{"norm": "layernorm", "norm_place": "pre", "norm_eps": 1e-06, "positions": "learned", "init_std_up": 0.0395, "weight_decay": 0.035, "warmup_steps": 200, "final_lr_fraction": 0.0, "batch_tokens": [16384, 32768]}
Each number is 500 + 40 x the weight over its row's rms, rounded and kept within 0 to 999. Layers, rows and columns count from 0. Numbers have three digits each. The size before them is the row's rms in percent of the matrix's.

# v: layer 4 attention value, 160x160, rms 0.25, rows 143-159, columns 0-159
# o: layer 4 attention output (transposed), 160x160, rms 0.234, rows 143-159, columns 0-159
# up: layer 4 MLP up, 640x160, rms 0.283, rows 0-25, columns 0-159
# down: layer 4 MLP down (transposed), 640x160, rms 0.278, rows 0-24, columns 0-159
v143 138:550509397516521537523563538502461533516465521460521519513527506630493491443459471515480501461485439438486437514572539501556528503494468449488494480436503487458511500463503509474489463518554490495509512547474495423523485498468463513465536464492516454495583486521455546422509547534477448514516450352473542476445556532515544572457489519567393439509435536532511464505524565509533463434527475526499550460455503524539463548509543469482514485558475501517500482549439453514517543541499515
o143 126:473480510493418476548524453513445524601425552595485505497527576525570575520478469534534432464556519571497522490485450570526437521477453561453456470470511461501537524503490516504523520500496542500457425531538431475492521544528488562560572440526548518428462527476543491479473579544472484508526517486529556466484458526506506493505517515521453430522452518501569528502479517554532485434477441492540443540492483447458523498490399471498519467500545487494543456481561555506513563540472521
v144 131:480518474526474480469524456445525508454543566502467471448472447579580500532507562468510468595486508479545475452505517472505530446525484470507523532529561490582409512522524519568462455476453425528517546433532454490493516448526460547530551431520531536499553496500488467513469482543508537448470439474473482520533477500510552521490448565517568506516427433585435573496522498463556447492474537507492510487550507552506461507462563530587517487479490516466476483365543479501541522488507480
o144 124:490501502542492493440550472456556496448457474501466494520543525572444544533485499498545461520558455524625502590564406520459523400506489446543483468505476549515563497514571446482493485546454485528491517485490475422481519543480414479510557472436501456486494535533454461530477526537523490467481537500483551506567461544482516436511481475566542542453476488477518542463505491456510567538500480522576504403541515471498466503566529451489552548508503450457489418500517448434482523534517503
v145 147:441552523504512478542557519517462477557431534593529541438529465598546506500525422468439482528540562571538510551504380480462492501504449547500415501486586496448545452519474491474484532518466490531547496484561488506406494458474510489441484522491468561432471519451504477557492486492513523440469491548461489504554534517440460424514496474517548508492531473447504524499461475460472463553527544490567514440505485498585512543463491444504549451556547533506468518535498494475464513554486541
o145 132:494564485450478516509473496471523450447512595538553516554525491532618429550482433486490443471482511486431545466528476499472476449428486486507552540462505502471528484474447511486557491520402475468515471495433549509453460474464561479489501451495473538512534442425481506501465471404478522443512479503486516507539495484496542549476520501491488504463569539435474471451502527505502459574419478495455501537594521456536494505486479461442543589557495469399492490477522476546424529482478474
v146 135:531440498519512461502517529514486433504505505536397427434526498501462509502551398568468515534505459497527510485595485447501525532486478520438511443499443491550479536489563482497494494524491521564470552490479525487522500476443476449512446504539575480553457556518421523508474462502531479530458528466520557431526514560453473488518629441543541471566506542518494466551483387492421483500506475501579516508513535514497464463527464457470487551462507482534532504561537497498394511499483532
o146 125:462476532447477584471458470532519472485443473563503477530539437573535521465488531499437588435519504508470513510553452492451583509523388500542552539458514506538460490557502441433525411474473516472495520536499465474483452562516534510591486524527460445494502576438500524519528542480492526475557438525518435524462508500497530545479460490523443472505460492529479425536492542474447458433552537449519545516511508530526509514449487517558481457487520432508580543482543427524446480547488487
v147 116:459465489579481520532499459524484516532465510418475411467476491503550421562475473479508549514451541493480502443527499517471473500528499544501423489468526444584567527523548451548524539495523478502490521545426469569511493493433457498525481532496496575486493479481496486499405433498489490451507501479549582462487495537534482456531513525555473473569526550468518547487477475545437486574492532464489414464600471443509524505557536459443544484528478522563463512564505448412552525470502442
o147 114:525516518480485574559414407519555551503475525539483490565491414563520456485488544491507569454470507484470573506489543533491551467496489492512572491502550444513565486551539565579501564512470494518504533514498542528516439472470519549501459504465500520467441531482514480465417399494476505410464423573435544502468525580514472463523519504490504475539557474483481423558546550516465510453504528492522443482453541480493477450505540494536474505523549493481442470520462489448467490576466549
v148 138:498555501485470500562553538528482474436439515536462517438538453554490453408497459471481626542500523591459523483513511452459494432493475477448429502468501502474545516430460485495501488527491481461550486420452398541513534500573448487501512470479554433506527551526512523499537523524444561543469521475517510508524446458497461489441562562530520496436522525456477497480531554533449518506451560534493422529537519584454496547498513485496495543573529458549457452481496526488539523542476467
o148 126:563513494538430482464500520499511527567458523474446505458539540432524424544515509456475527465471560510407503552460441525439525571593491429513516539445461463556527541494503549502460564474535460556514542500441506451553519525459510488476535492501487494443429489401517491519487445456484498465446586505527500562499443466534501515500519530585510472448542534510506579492464500473429503539487507536491462530474479545513530482547538498446545465526524491468584519587560461540489536516472506
v149 130:544424481459488532500501535540487491576563517545520531468475461515477510494391550491462464540484451540535482463501513437573451485564571499451444461432498529490459448490543448536455547506494473469522524523454471456520513499483493486496452522485519471450511506483494493528517573489443487556548452460567512491527450495573529515463549474452491495563492476438501441506450436539500482523435521494419567566510563464477568498619524574442507462477529534511506499531459448567504468526532473
o149 125:566502505519430524546550492471519497501492523510518494512516482570437593543505565544471490500489469453495530450490574554507507535520423509583457527547484516539456498512485535569574517493452463472510458400521513464437539560540476544472534455436511504512484486440537549508510467492441573502465484472506416520537512505526506449472475534436521462469517479583524529543529508531507540532445496506466492478484524479513538590477483611569440428480463516487508406455509464508554496449485470
v150 129:543587515502524387525499507513497567507521556463517529501498505443497483462540507429492565542464500524524455528451532460488447483532521513548483486493471505531461490472449529506414428543515440507519526443426504450503544488462488512465481556527507445503458528506524462499483524454523542502551555521459507503555519426410558542465482533536512485525411455569559504464366511538436504458464546491482497523550473488490494522491524449493543525550505568558477536560445498477455418527520546
o150 122:479554490569487468443486488523494471493487483520528511542522535608469536563526508510502485564494539520539508452543505496552449533476532511550428551467510465527410558529543498522485493566544483508519514506511487582494559489486430452541457516531488447452515448432555470512451440491533505582532461502485473538580524554524510544525535507417485487534520455494541572531428486609420510520473489537500456532492450513547483480499475453541546499452499540559516549557563489446443500553455485
v151 135:458530451505529547517521521590553437438506492425548502498465446474482426525478526564449493471468552471542473511500486472520469549476490494490455518504491504513512524544454512528471485522494454443504559544493488509434509533540475473472501566527449460522428568591475530475534483492548527452452530419507497538485493507506554520542469511502435402504469603581529569534495466585537526523515545538511570496462548504501542497529559491505590460473424496462513491509421475515526568452500529
o151 121:450535537517535504495473530431501512441517493506456442512542488563497497523543494620495461541473532510434468477508483514496524503508503516499454456567441518556498476592481500465477593530563500490449493553543570541553481481499528435550470560536514478528442499515542474477531518535465574510473511499513516530463468446500500433489500524550544524463482464476493470548518436556488472581513512478556391468534442517531487576473496445452477391537506449463445456489549539446456479465540464
v152 130:555417440449468551511493544529457491519526462486571558511437493506466484514514503491507577418472468554533476519476497518495503464447481407485511572467468503453486481450519498452508537521457555447464486502553429392513441559487547498584515468495581502479497537485547474521510504439498504453555529446412492495535448566459494523495507529507561461562541493429529498436492470554480542527555445473468475459495462517536473407487512522453468504495517540456507552482547420489506548489503511
o152 125:528481443521504604527559487519496545478499525516555537435466522447540567508543562507467504493475502473500453512528480511536527506458544504511548493539558526523506526516580436429572521503494521510533504536532446481482481488516496484526571493457564579516409411530568477503558432436489494508496454451470475468593522537516500523497494502489539558528541520529419505522459448535574452486522499517497534564531473448466522494500546466406518477495556473527454515524547440484592574553485499
v153 138:482455502531465450513485443456471514533550478425509493516583491531544424481499474476564498460479482460498480593507529455443500500555498463466546505519494424500527432508401534412473448554499477520450570497496478441477492534484526543516492517493453544458433450492598499500494570399512514487546437543561509466445506486497485462530510454507500552520447496526503387433525523502501526546484529521458498510492469565479461479517549519488533548441551501503551499527526585478492493527575532
o153 125:507586555514476417535535468487491503474423505560485538457485526525486518473511505443510489533472404438463445476508561503503436521501498592483495476512554571491495563494525443531501438473470485501449533512506422559519489535441446549488425527491512492400530513534489491589492433476503447443534463505512562508465559484428517514622584521538480529489466527475573462477507446485446501584488466474461481491484485508557545464505515528475467511499480524533468504482465506476519574513465488
v154 135:473515518551507528495487514546497561524430531507530488510552514485553436486496519464514509529471440549505489564544541569575522458472544450538494478433556476474458462435499461510522504426492524485478478428619480555464498534481440523544549484475584478510532609537479522547534500535483520404572475558515519581521433447435470508531572506526483531454488470490442492531486535481519490451540483508601562467500456489515520484470468492469461514493497494568506498578497529460450491481472486
o154 126:518517517509471558439458483491430528603452476485488561540519484505445487495467491491468490433534479487616593521449513531503511464477568436580530458508492442512543471554513488520514532451528551538498536538569462434485494470518524526550518480512470582491506493521464462455499408465462479518553478523549435434470480455502476563580507516552525531533516524472558514492455436509450468528468504460481598582552441547515505484487469531491491446527446520484520455464500500521464506430506478
v155 130:508533454538431485562559472498476458504500429456449478507575538464537520556508494507512541538531542572464488474512570514496565462483467548498461481550544514455516527449526483500462544470444419409496502566470479538539519539556482576571535440454484456470501542470549536509499474508493486507468499529464593482544493508512511532505463467541473501421497478542566549498548589458481568483447475394497522483472507442457522507457545512483505504524518532432558490502585495460492446468433494
o155 126:464477550527549532497473558594551508449484491503519473450473514430479540574533473505500514478528522470562543452513510448486462434506418488485567560506491509454519504549548560477490514545559560533461476534418563449491481474453471441468500484555551519443487425475537453511499461467491491470488522532455542481510467516517486546518481511582460422463482486543561576485461543467538505487554482497537541490476450443530551453562547435558450429488543499494450518515448503569517476418511517
v156 142:485506464475458515514521523510564525469429463583541486532526541570535479575471535516550505516474514490474552513594487542491481433514401548490478574474528546428500509537445482469534470533430467462449553423446495510506513536477463515472484501456473498445440527554502570515451532501496587504518563467545466536507474577450593416491523512535473548492498497552488539508493468507395524469478532465464505431483515480449499526509478543521460552443516464502514531556543497478449486557523464
o156 128:554436548537478523495537610445525536456482465566482489541510545487504529494485508602495490484490450536528504488514531484526558549486478411508580519444495504501443522467457564482523484434518518495451502431458492545495446481451508487516495507549536614432448493510524520550457469521477516535452521511487527517443439507569560494554540482518475495477482541482509519405543453548517493520498458425482553463517460550456478447466476455448521504446438451435458465506475490534421464550488538
v157 126:471531429489540433534452475492543509553484518487615486465467387496572517474547501515514498480521491527460508504473586510528552547476504460539510507527425530501542497522449541439494492500466495497558560439508541498463493479539561570475540535522582524496507549492465397480480487526410437541586432493484506496448474558452444497467481527494531509516523495512531447508488491489513468477408552515476544529526537495421520516536449469497512481468476516429561454489453485443542510564503459
o157 125:491524442525514461506466443470460525468442419538491536505507458481481484508432527507506466503564525489419464485574508467529420545541516504512474563578495560510564506450441458567481486523547580474535506478515520475458567436497507519474566503459509501491506522478445455596454563555532549515516479513455503505481499567470462483529496498500455551531569477467513492444506484460503461525487443487522519534477530499496582541515513411503515426434512492375533515541449417528515475554514461
v158 136:467437481480480548473438444551496502503456571452467541519457508462452499484488573544471464467545432495454549576486482488473528487555467570582528547448482491487504471480449542543499481516463458569549485551438446487463484513542529554536540511448473484457463449485432564461508460445412586515541491490519464503487518513552513445500514450461465445538515518445503472549545510497495487488486499491475490581411465493542470444546514561549512465504540495502578545480595479510498548511457554
o158 127:482439617558470560537508454441521461526544512450500500477495546478582484486450549514534482530500449465546416462456491577447530514467479529496585520501508551519516487457451511540454492547539504536462472529539426482487480491439449523469547527453560482550501471554522576514522455532506509485513514543535517486452558452451464497499487456447517498472532510530485466427467544524554562528468510483508385517503488524466547506407532451499469541455506536510585499530512521519458533415456466
v159 133:511408476529529517450579465420487581519466491514463481543531511475500448499487524496541463587536583477449516468472500499517445531532502472569524491452517460380511534451470531513458537485459588519515515469538545474491562434565447502518471441480524543519519524563499503496526507514481533489510459483485518477482524538500483536493452391480523489509515516496585560469448470506471478532470534476505466522555467514550515475491598454496488559515503463397512501499411461494548467491407521
o159 123:540427504519522494531499507492517524475505491499470462516517514508450450476508498479573426475532436460475510482575515523416488551480561537593482447475435536479491445459474486531505456488442513534460505502448528525525448519495496508464473532498500521488558444443459473462506466463452481519532533475488428481467509572491502568431477473494516510495540545442485427469498387578533537428533476555600460568521497500515464517587486500525504471481576485499540512466550549534520422539477598
up0 087:434518414427513466502468471524464562506467470553565467542587484488464511491458492456458484575542458445494510478492537513533551500450515504537530544530535441470520447566546566549537442511527452486511483551554557507493539552483470548465493565544548461484553451498488491521463476523509467518364439473515494513474429519475518572479530497520579557446479517511495467562556514527491450444528519538482492494469473559504453463530528456535567485458526547441476477511476460492537455456492431
down0 093:523442423488483489583518498537530429475528437514528534484498496467492451441488463501509476413528497547457539538557471485530585467520488506546532468542519434504474540426519568545484504500503512492506444489422532397485463428476515523536454468443556471483461529486462478538405492465550530577564520457494524538455514495547469518550419489492489570535488579493489450526472521534577462483557500504504462536478540504505484454405458505459524551523499496506504584475504538469470547536510465
up1 108:454559465458529485445475496465572496505468540544542489540542499491407538480537415506542552442570502474532478450515519502471502455546511486576490547508536455441533467522444503532457535584542502447478478545453532454482529455521425507543448499492520592522459517537455525526528554526519457448561542547451510533469502468421479432480502502528601521476530417468496507500534508554520483488537444468498505545540400505476466503502478536514489582486469499490562473530395499487505491507510468
down1 104:476529531448442526516489502506545503499503596515455471498513450420526502480499512475515422469577493481495510488528466477484428549474548465429550451524474433530477567474496510511537520523487501481538483529411510466509515532520508505443499565492536468492533471476519498608454569522546562498530478591545530463490507534545522490522432423536509541495505558595472467493520541461513457508505385452491394479534492546455459550523505463489465535481558486415465523574487549495475483478506505
up2 109:481430525514488500480517475515512523452467513481459513502564509516526467506518518504507597455560555560546496449480541485590462529463501528533432499485497490459565520507480472514497565484481526491474509436509522449424499548420465513548496495502413499524548433453549442473517571558522481477464387493448522501520460419507467560557489521531446600539530480535502453488531568514564490459465535460482516504486436563449505482488501477552503571435501499500501545457567509454489480566441483
down2 105:415408521511482452573564438597520473486459504553481463478514544516462468502585545489494545521540532482410455522467514578477580492524531547499516563481490480463487524526488521511428503486469509553483492524563512459448505483456461455508507428489415517506549484450579543497490477549507484553497480459450468518529498460530475507513533554427542489578546487537422464546479509459477471513496514465505529437530503488538500485488497481526529480500478463469483381434495533543548512576512439
up3 107:536522515465542433467553506491506465495463482512472431522469535429535445508517469513509549433459517514530499499489508427493519490491536515528482547527443499535495541454490533528478472475443443439575477459562527497516480497494468516472596507537517522545476529510473484555513517472513496434529503591578480523449590500560554470557509573477548493457450495475528521523466490503519475468512543480488476436575513389506478466515467446553567506479463509528499528574429548563439606550499434
down3 099:545456510512561513474486507563478465472557561580503600541414424563526412526503477551399464465472544494477498454521473561449530550486505510515545492457454510492533460548571462523484456454578498496558523497531413480492527553451493479511468501460464513447471497511514497567597525476516507450533530521527458452472544482537513497517542448490545500458560536521479488523477507467453503482470450454468505501445539532509527496492517529431452435551504565472472519525488483446511467446570434
up4 112:523453552519521456555436430526505499415449515497525541498474563485523482437509490575481539568460491531555449481489513507523479522507508514475482482539414528443525517526466515461545464408509467510509447490475501513486590488436471568505446533474437525514542545424535488465566500381554554495461479470555505517480484530469460535530543478517433513440460480485507508519506483496575468461540505458500485571511541418515444533532474500531499494472566491490405523565445554547485462522528541
down4 117:477470503521397517511479487505488525474428505516552465492524471448560543545470471459513522443583518480575450470461605472458505485451476533528482482455452520460536494563414493482522493550507494604517495514505492532566545558412471452481452535509475490532487573398510489477537499473492476561549508551464499511506465479447611516505563548492470456460492533429511498521503518401525529523535467534578454567550496506490454440503544479502508498530509498479471469486450464532521474529514502
up5 102:497435547558517439556539542435510450515542474540480427570542470488521545479523515476596525507528454485530564520492497589424500575559535531499481482526464490525539460492480533483493513459481446495522494466436484517567555459544505536524539492457576499450425471467437421467534527514489472441512506497491469513502491507427514554517559519559569503460556468523469466488483515499515524445549490527546482428472559573451466471546459432455494493583486498469543454431446476490491524505473535
down5 100:454469502482466560491468464479483629386480508522523484492468533530600506502509417535446482487448505486502536519401488500478519524499486493513452521477503559490499511554546457505487480501503522506574521538496584505484465598474486471473545467479456396469496440569469500530506523558508546483490530540502444562483552525535449499543498472522457515401466518530480483471504473411454464544458520533447484529563499469528468498585584567542476463500510493511487532495506554468505505520443482
up6 091:504487504490490475564488492522577556557366524504493516572521452527505559479536479509508489470474558464543490545484515510489502514474520505552512574519549475512464503457473505499467534461467429556598518560500422486507485546496522465504518535451429440492539522511554520532490495576556463461452472521452543486532518536431449534544518485543457565520509500498567412522446495532493468462544546462486529489478548544564473445545510477462463537440605493550461496519460400504468496481474482
down6 102:552516517477431479493500517463478508543463458552541495463515529496463527540506435554484461520550486508467455500441515506531514556495503511461479462580477505484523518428467511472497515540420492526511484393527484490513480532502498477519516500502510530564499520508478530443531492531456455447473520547476554459495494503516485518385466449435404563446514567501423506532505494521527587561591509560542471508523578554446528505506503427515585503516546434461487523364484484543471486475519507
up7 105:441522559514489594505521449508500444439483465506477523464479410454458513413539531549509566528477517505496496529492453492561497526439456424558542517488520523498511541529507509516484539428479500454521511493574479514521540470482457478520480533501471508544560587463428540463534586564546517596453481506459477475480557500542537541496518495485467452552509490492501531471483530517507460495415458503512533412480493521571500524484550435511456472502492559524477486522552446545585486517496615
down7 089:447486453481461494487505474453500601493445526453403532423503528509587477520549480540434478530563486479565549498510510469541536470488468487432538504476543554552515610481522512531502570444593498500466513495503493462474524471482499556465523485514444524467465488525492511527508542532544496518481480504482589465503541473494457507433528464456472564470471540496501572465533424519493494567513474540492467520508488453527521561529532491478452506536594520533515531389549549518523435519426532
up8 106:481500483541532487499492539454525550602483538529503357540531582418450514498493531548459592423512547478506467470478561514441501584549463457514505421497551543542522458502411547517528461478505567526427479501524456552495495453449505427503457436543472517557509479536495543537502506530530471472569531468506494502524524467519452529469493464475505499503540442462561497496428515443524524557476471509503491486563480531552524484501534496485493427465528550504527498491500457500494538406504513
down8 110:469489476469474446575534544506441504502579574475492497519537478530452467496535494480516493511527419493454503527505466475490519513470462504547433457470526523550442465473513536522462505421481506470532483522524562525445485520455473523496481487457504470457550508530466437477508478461449506512536500566492478509494473527595557551522459502491521548525444459593573510551573520467429445464407472478548518527519478493490525554359479483494542594468533477499517468534517479437545511437552427
up9 094:535582528469518542459520527475573440489488468550511538444470525508514473523473496513527588467438495557433453492560505502458514514563488385503453491457506543494519510454509566557530523508492504518548476467472535547487520518511517488479585491522462455542527504474541497455512546479432435497416501479523498524528464541536548520454444570524501458524488550485491470543476524421444442496557590563479487459465514513477416468523461481509540557366528441530546539532479536489484522500477504
down9 111:443509536526533447460527489467511486450502568480497501608572459505543558592459475501501494414532459465530468523458480465448430497568461433518481427497549455472533474452467456444584512449551485442633495466478481529571530483458471480492510477543482467482507476525416435515500532476484494565439478527533482556529478507471519540461491505529504462493502453505538456488505563495490520510566492456470456504498482515499468564491543531540463497456471527470458505473490488558501406577530517
up10 114:444512533464575466509538504458578561544440539535541415483502559526494510474492437503447494544474495441471505474468561481470499387426485491503519490450482425554485509483488473496545526536541546542494558527591517491477498450520519514527493546500470435497542494513552550472508431474435554482415516525463511499549474526510499509468449490501487561464492487493405479514547493556483468519561511551581474570522391508507501442521473482509489509439480506489522443555428538506545550507490546
down10 101:486548540502469451548501536510503510461514551412551546465484547523442496447480488519528485477455476437519520474488486518510510567542436491483440507503487511455535472580536429513436557421496495567468475534415452557545457477436551519526456509496571523534494516543497543520505501590478550571525417387524497531493528557476509521499572498450538470508522456513441539525517518476503495562455497469568482559509487551541527531504504456465524522531494473523465557478451475524553475474542603
up11 096:538520489522468476542469516474561579503497453444524480491539449435489397452470571503476470509515449498461574461551536475547513512483536549519504503467556511495469451537520455500480445572461552568412507582459501511446464462538514533501492477532531480538500448470515585519500498502541493504492521521523588446521432458492541480562461507545480401480506509492471492499585558553492539468484506551599491567438493470470534476546427530461474497508496465499518467524535515415495505504500427
down11 108:525602500548510477447437546428458523516447507534527579467454517542415517485488465474493431515508601544511464505455476498496523497539495475485522498472528523469553519531599550530552484486416527539480475563446517519514510488523483483469519457569483520419487469509579520513469561495417539505454486514500430499583556485493490535482476459547496506538533459524413433452534497514498532492563467521473477522582503549469453504429498500487454525545504474414522475514508545509515473438526444
up12 095:481509541488484504434535511511473468452413533469525470525552495535435544430477520557498533500454499484514525531462527556565454493548437484530475569487475481532472484500511558485497554525516464460494488558564551502548481475553507478429511532481554508533460487491421522511465495586526488453551448488493484471454522472568427501488482540517436512434471410494524468442472537520472464576472475458495531526571492525442439535460534581487574535463492567528493501505481458461487501460553626
down12 101:519506525529523568519435522420430499541502490546470556453410528486501528474532502544476512480530489501447559587467516422457510552481515549450516481482557548541567570495504410534509508478541489415503533539466529531522485459484492599520525545528577492483548521499503488537542490507535503570534505469460553502464491500545539513495499455480547487422511497530538571513584470438490557467502510485462500509517486498511413498538566472465558543412503419544507505496433499534511457459485555
up13 098:468479516554455546454509501540522486454479561523508465494513492457429463523475491503572563509534556460544528497537484517511464549498493489430440527504473546563560496549522491543530525465482552506554473471427468557518568507535542449437481467509558484485418527493484495524518490561555570576587456471502534534465435471479518513458457528473469513462489481480509524547481541440487534503477477431554440514524521474547443573469530451504541449439573417541403514510476528583510520458527516
down13 096:525497487468481544459554473455462556484498518460518520471580520576484488480526487501438532523475520514464504534479548539398439432485486516516459530485495505466525535575453532570479425526459466495487478495579506432537460526491517460532475460512478539475525547540544534456463522500510469468490417500558540514454434522529478603501542479400413523529459415546516492507538508497552525445490494520541529431527530506542547562514556513521424497515499544529495590513536475531484558512416506
up14 107:574524546534528456516462459510548543490515530442539493541490518507470500413483539520479543516454474483551520506476434515480546612462527462521483535507488521533399478511493500520576413490464535410494452531454478518541485475435545499508493496508518520479503473455462478501469492514459507530476460444515538560489457472427454604458485485545469397501515452535468513527576453492483500583557476549431460440498486532550466473530592557543530482501479508506484492462588501507486507542548531
down14 103:515501520441484525540535509439532419540545513519553477497502409470506391473533574499473566495513515559477526572529467456441391450501520550483515454559428439541527442531484554460522459463510535492407511498471501448457485476481471501514467468504591498440542522473515488510534493514433508499498459533510494548521484497538505494522526494486495466518461444491523488473586489522423541436448536562459549482457463480519416413503563528545516515501516538506509484434464500547507487479507433
up15 099:501450548478530518530529421444556447496483452495542403514501547498489532439531517479573532528502499511459516526445520514545499421479508516561429467484483577510474577522436578520583506491458491472518576476456500535528458531481549503526566473564536484492475467511545527400507484542457473452496523494498508446483540555496513469490567503491468478489435569486458510529446521377429416442472473480477505463491513522563474527537499477539546529477482478455520530529498535457480558543507456
down15 102:452556502477467471496454479542532475548421558554455466493531433475484512471534575466523445495531512526473475514463479475491488446562466455568558548484508563563535513507446523511527476490490512471631535424417497445533525450514535483507491535587484485459520515537460459504488511481534421444491474465483503523477474494579534513517552462520447482525540528541477526502446481531476588528584469533453455479508549473491504500519455458466484455554468507503441457528567604528544478488555469
up16 094:480496565483469461541432452444484467430517451490521483524460555549497454514494437516524502488495497497485442449446429545445539459427574502524479517496521503566527422540470580426553509442484469520519427564469458488515562502526455507517454397479535501540549565468571487489428514467477511503532552469523565474476476546480488470482504555518475513459469542494556527507494535518435494517490540477564515469493436496451490504418494562486495478494446557502479446514514588470471494449531576
down16 101:442528546526418531481482468535419479499381583521418466519488495478466516467565474499541475477515455521475533487494414478530503556427476512536583616519517487531568526499490573498451567456506511492527494439475471474551482553554503490511455485494532401520588534509515479536504566496486466497560514507519466545459473526516421538479509466511545545431585511532434530503488457529440521483444521506459483491518478550506473510488550562491519486523468547520468530474457505525536493535520530
up17 096:477480504580493573546520536516495481448562459543511481492461533509459593502501452431419404504492537461544503457427486488560525463497474476518494501510485451511423453448533435583514498505531526468465505507530543625502480526493498405520515554527497498537522477425485494558483484493556471467552523554527549444489499456430483548574491566534473464491507566504499495492465449499469448511517577499555456471505554494554524529518528496505539557485559474467447483497546506510541549455505551
down17 095:501447438483431530458422471473577542468547420483516470425524536538426543544497458476399501468507551473441484492442502588523448540454584504532524475508523528443435489486499502512570465528559492594567485516469520523422512497545535516486489459451523515477492459505504462584515523528483478440495517502495465487490553511517491528534436561493563474499461495524490450471558536544497516496479463530564458549555553539464566523518523480470532495508523566441440517482458537521458448493469503
up18 095:487509550466465500480545502468521557587527519502491434524485490523481517476603447494491518501576568571474496451474454437477526521470540547526445470545476544502483453464445520473558478461519558507547481555454504564497516469491519494472503504418521497568492567544558480511525362550456463450501587547490489507474473545495509510524526555511583512516571516457533457526495412571493489527523518499506461480503469456492514454497421423453521485485510427507478469457445515422522504502506495
down18 096:534508585544524534478467467519436516500512535432467535461524515501501583424425539590524506478548533527480480500462509522510573539498430480530477557442517444554496483524486478594487552476457535507529446476458516483444481583478436483399507471476536465526502465495539510443481506494496459465460498516491525517487496527471537439527505517456591513526465610492495524518574501501470495471512547525463480525500529501467554544516525487443546565487538444508414570499549531540409537506501549
up19 095:515489502478460456454518434504457443468477545499461475518456478440516484569537536431524494518538546506557523456523520467565455496521448555530477597514452507489529574532443520446467535432534494519536494504482442532476545504461473496483459531411476569588538429486440535503518479492511459517521520549453499484437488539496530453504550488460511441472492534412552519556479424496545537462524505518455516496475500475494462500495562500543506450551554506482451589486473491501500612520595547
down19 107:556521481497458530480505466447466435503500512498455537462549435549474459518501521515446501496478527468513422463394534509491562509516470521487581515431494549536533537519527525498467555437507515551570554441521470529515507509489506443499462565537531452543465442558481509516542505489445529445576470474563553494513550497481517507412491494471496430532525540467512516560520481565523458457560400516482500480570435545467569547512515496466511479453561489474464493516436476536489478604563513
up20 093:490560415563468533467480491448387456491526451512499483558461556530453501509481495547541527533553549518569482492513452497474540534452478477546470482467553496515561490535459509467474443434556501542456412510515513541523607419494481439601510475508552497489453422440479451449519526517508505492511463520382455545521517524480558512525450545484468462495521460540495469514511476456463533551462503493419484480456497451475528509484507439520556466516443457444507533480521471466517524494530514
down20 105:452459463511549520424572438451538490452496516505451469534525497517465478437534483516486470443523438498532495522472516559564500522532431432515490510534512546474452450491585429438493501525511436389468531484582528478484443512500465472499446444490516511471501457467498441504503478520560525473503536471441495494453518492421523509524456520466502459547516461500521419527409558554529571463475506552434431526512512498541522541555424543553513503529560516479442539478530559559488500501505458
up21 092:544519412482513500401442516487520460496451491454513548533481524480516496524453459510504552498491497498483486371526506423540466494465542525495469462500549513516470530469535512484499496462507547466471463513520506561471533473454459486526472461531471456525460554429492483453523469461539560565515524481501509496538531533579403565523516567498536498416473489595555529429506548443494518515408559480441506536528524459473501562492528536474577441506413463543484510552450500473439491528513529
down21 099:489478568502557425498541561512569469540469553560507458456604464440459487492528506459522457503502541462523466495532521460499534453506469435407551495453518502428475515459481461512493478479542525491573477461542494439562436521471562477470442483486535503495465532497501467554602499519522519492503459561493432522492516567400466478512502574483462488512470469447499490552395455472413460482496456455485520494522528504535485494527553459525470487481420515463435505516569536520490477477472493
up22 093:469519504468452565653459489430562483505498503481513487541430483515518534535461480493505549465533520492455414512464451458497426494471532465547441528461508524516486537503473511472495486565528485444460488533522505537454542496532471596524551475510557457468490496564529553589514550509517465538498542467550595473539501485488520561466542548513481455475519453539547452512439481448460450513543520516510579433496508455483423473493520486483542591458498501468415523501473475464464470533515508
down22 111:546495559506467567558478480476536538487583588422498486508533476535439538500488534518549557450474433447477433469479507572494474500483503550506508486490486487486483559480445433451513587550512530471519483531397503506447516499533485500465419518507535467579496576485572592495471479522564497519497528566470519486515466498491496496476530447421458500496461503545554561552495499470494443515456548517520595473508500510450521563498548559560508491491533425484516501514503556435515438502514472
up23 108:490479506421559504495495527553536483498492499491505408496503507485588469505478484533515485417517458525419530472531513470535413404494493476465554544480449521511459536498444473459502471442579531480539485469402435548550516584537555531544497414436463473501506546454517465479467512552520544563473567499484489500458425526435492538490508483470495492495430510474507494507499494445447531448553420548502507543428524503549547468500514569525471562492457444490513435520455529472486482520490514
down23 113:461402505565575485495515457452530532520550486503441477501503547548544433556484537397462479545521494531463516502432503482528502553502467502480534505484523467487439546573515453472451491512514504492546507509592511476500492546455488507499415504500538481483550457534512495496473457442586495516498536520530518495518500453498530569540520434401536471468479423565513446543522549542511521524489432449468495513559467526444510500493541559503453461510507493419471435523432556496534436521557581
up24 095:463543545492409578540498526486511501532484584526486449439471519526449490545494501477487483527469478499454532506463583559540485444545483454514494481490545497489554538579529549568508519602532457523532449526503497543439516549474466516517422553478524516467489418476532489402470487491418539457446467516519499540538505531477572534475469511493480541502486487565486506514574453483528488458511470490497514508435505483429513517501465546540558568510548497497427537479431524484392515561544521
down24 095:549519486516553518514481385504574473454556547527510465473503553507450562480512568566492515521490512521482504471445522492516501517511514472425514507465484514465466590426476487540411506445544471485416472557443579472550488548541508540527473533476538474411472501429482511477557499517530506471553493515540522585489489526536454475527446502457485479590463558517510461507480538482554422503450522508463530392512456506455535486520546530490481520441499521514438479453465553562490480460459502
up25 102:465555500554443571477548420510465506440587515559492499473455474463552522520526461461486533463439439525513470444519525502573571539548496501521517501496463504511541537496510548448491506563463452507438575457542483517488516465511520436542583584487519506589465515472489531520487573509532526490471470497481491490468495470436486492445517481500446503386481486488527483565496493516494459468519490465466512488501482464535483515473568521603505510409428504474544492465520592468470541503454583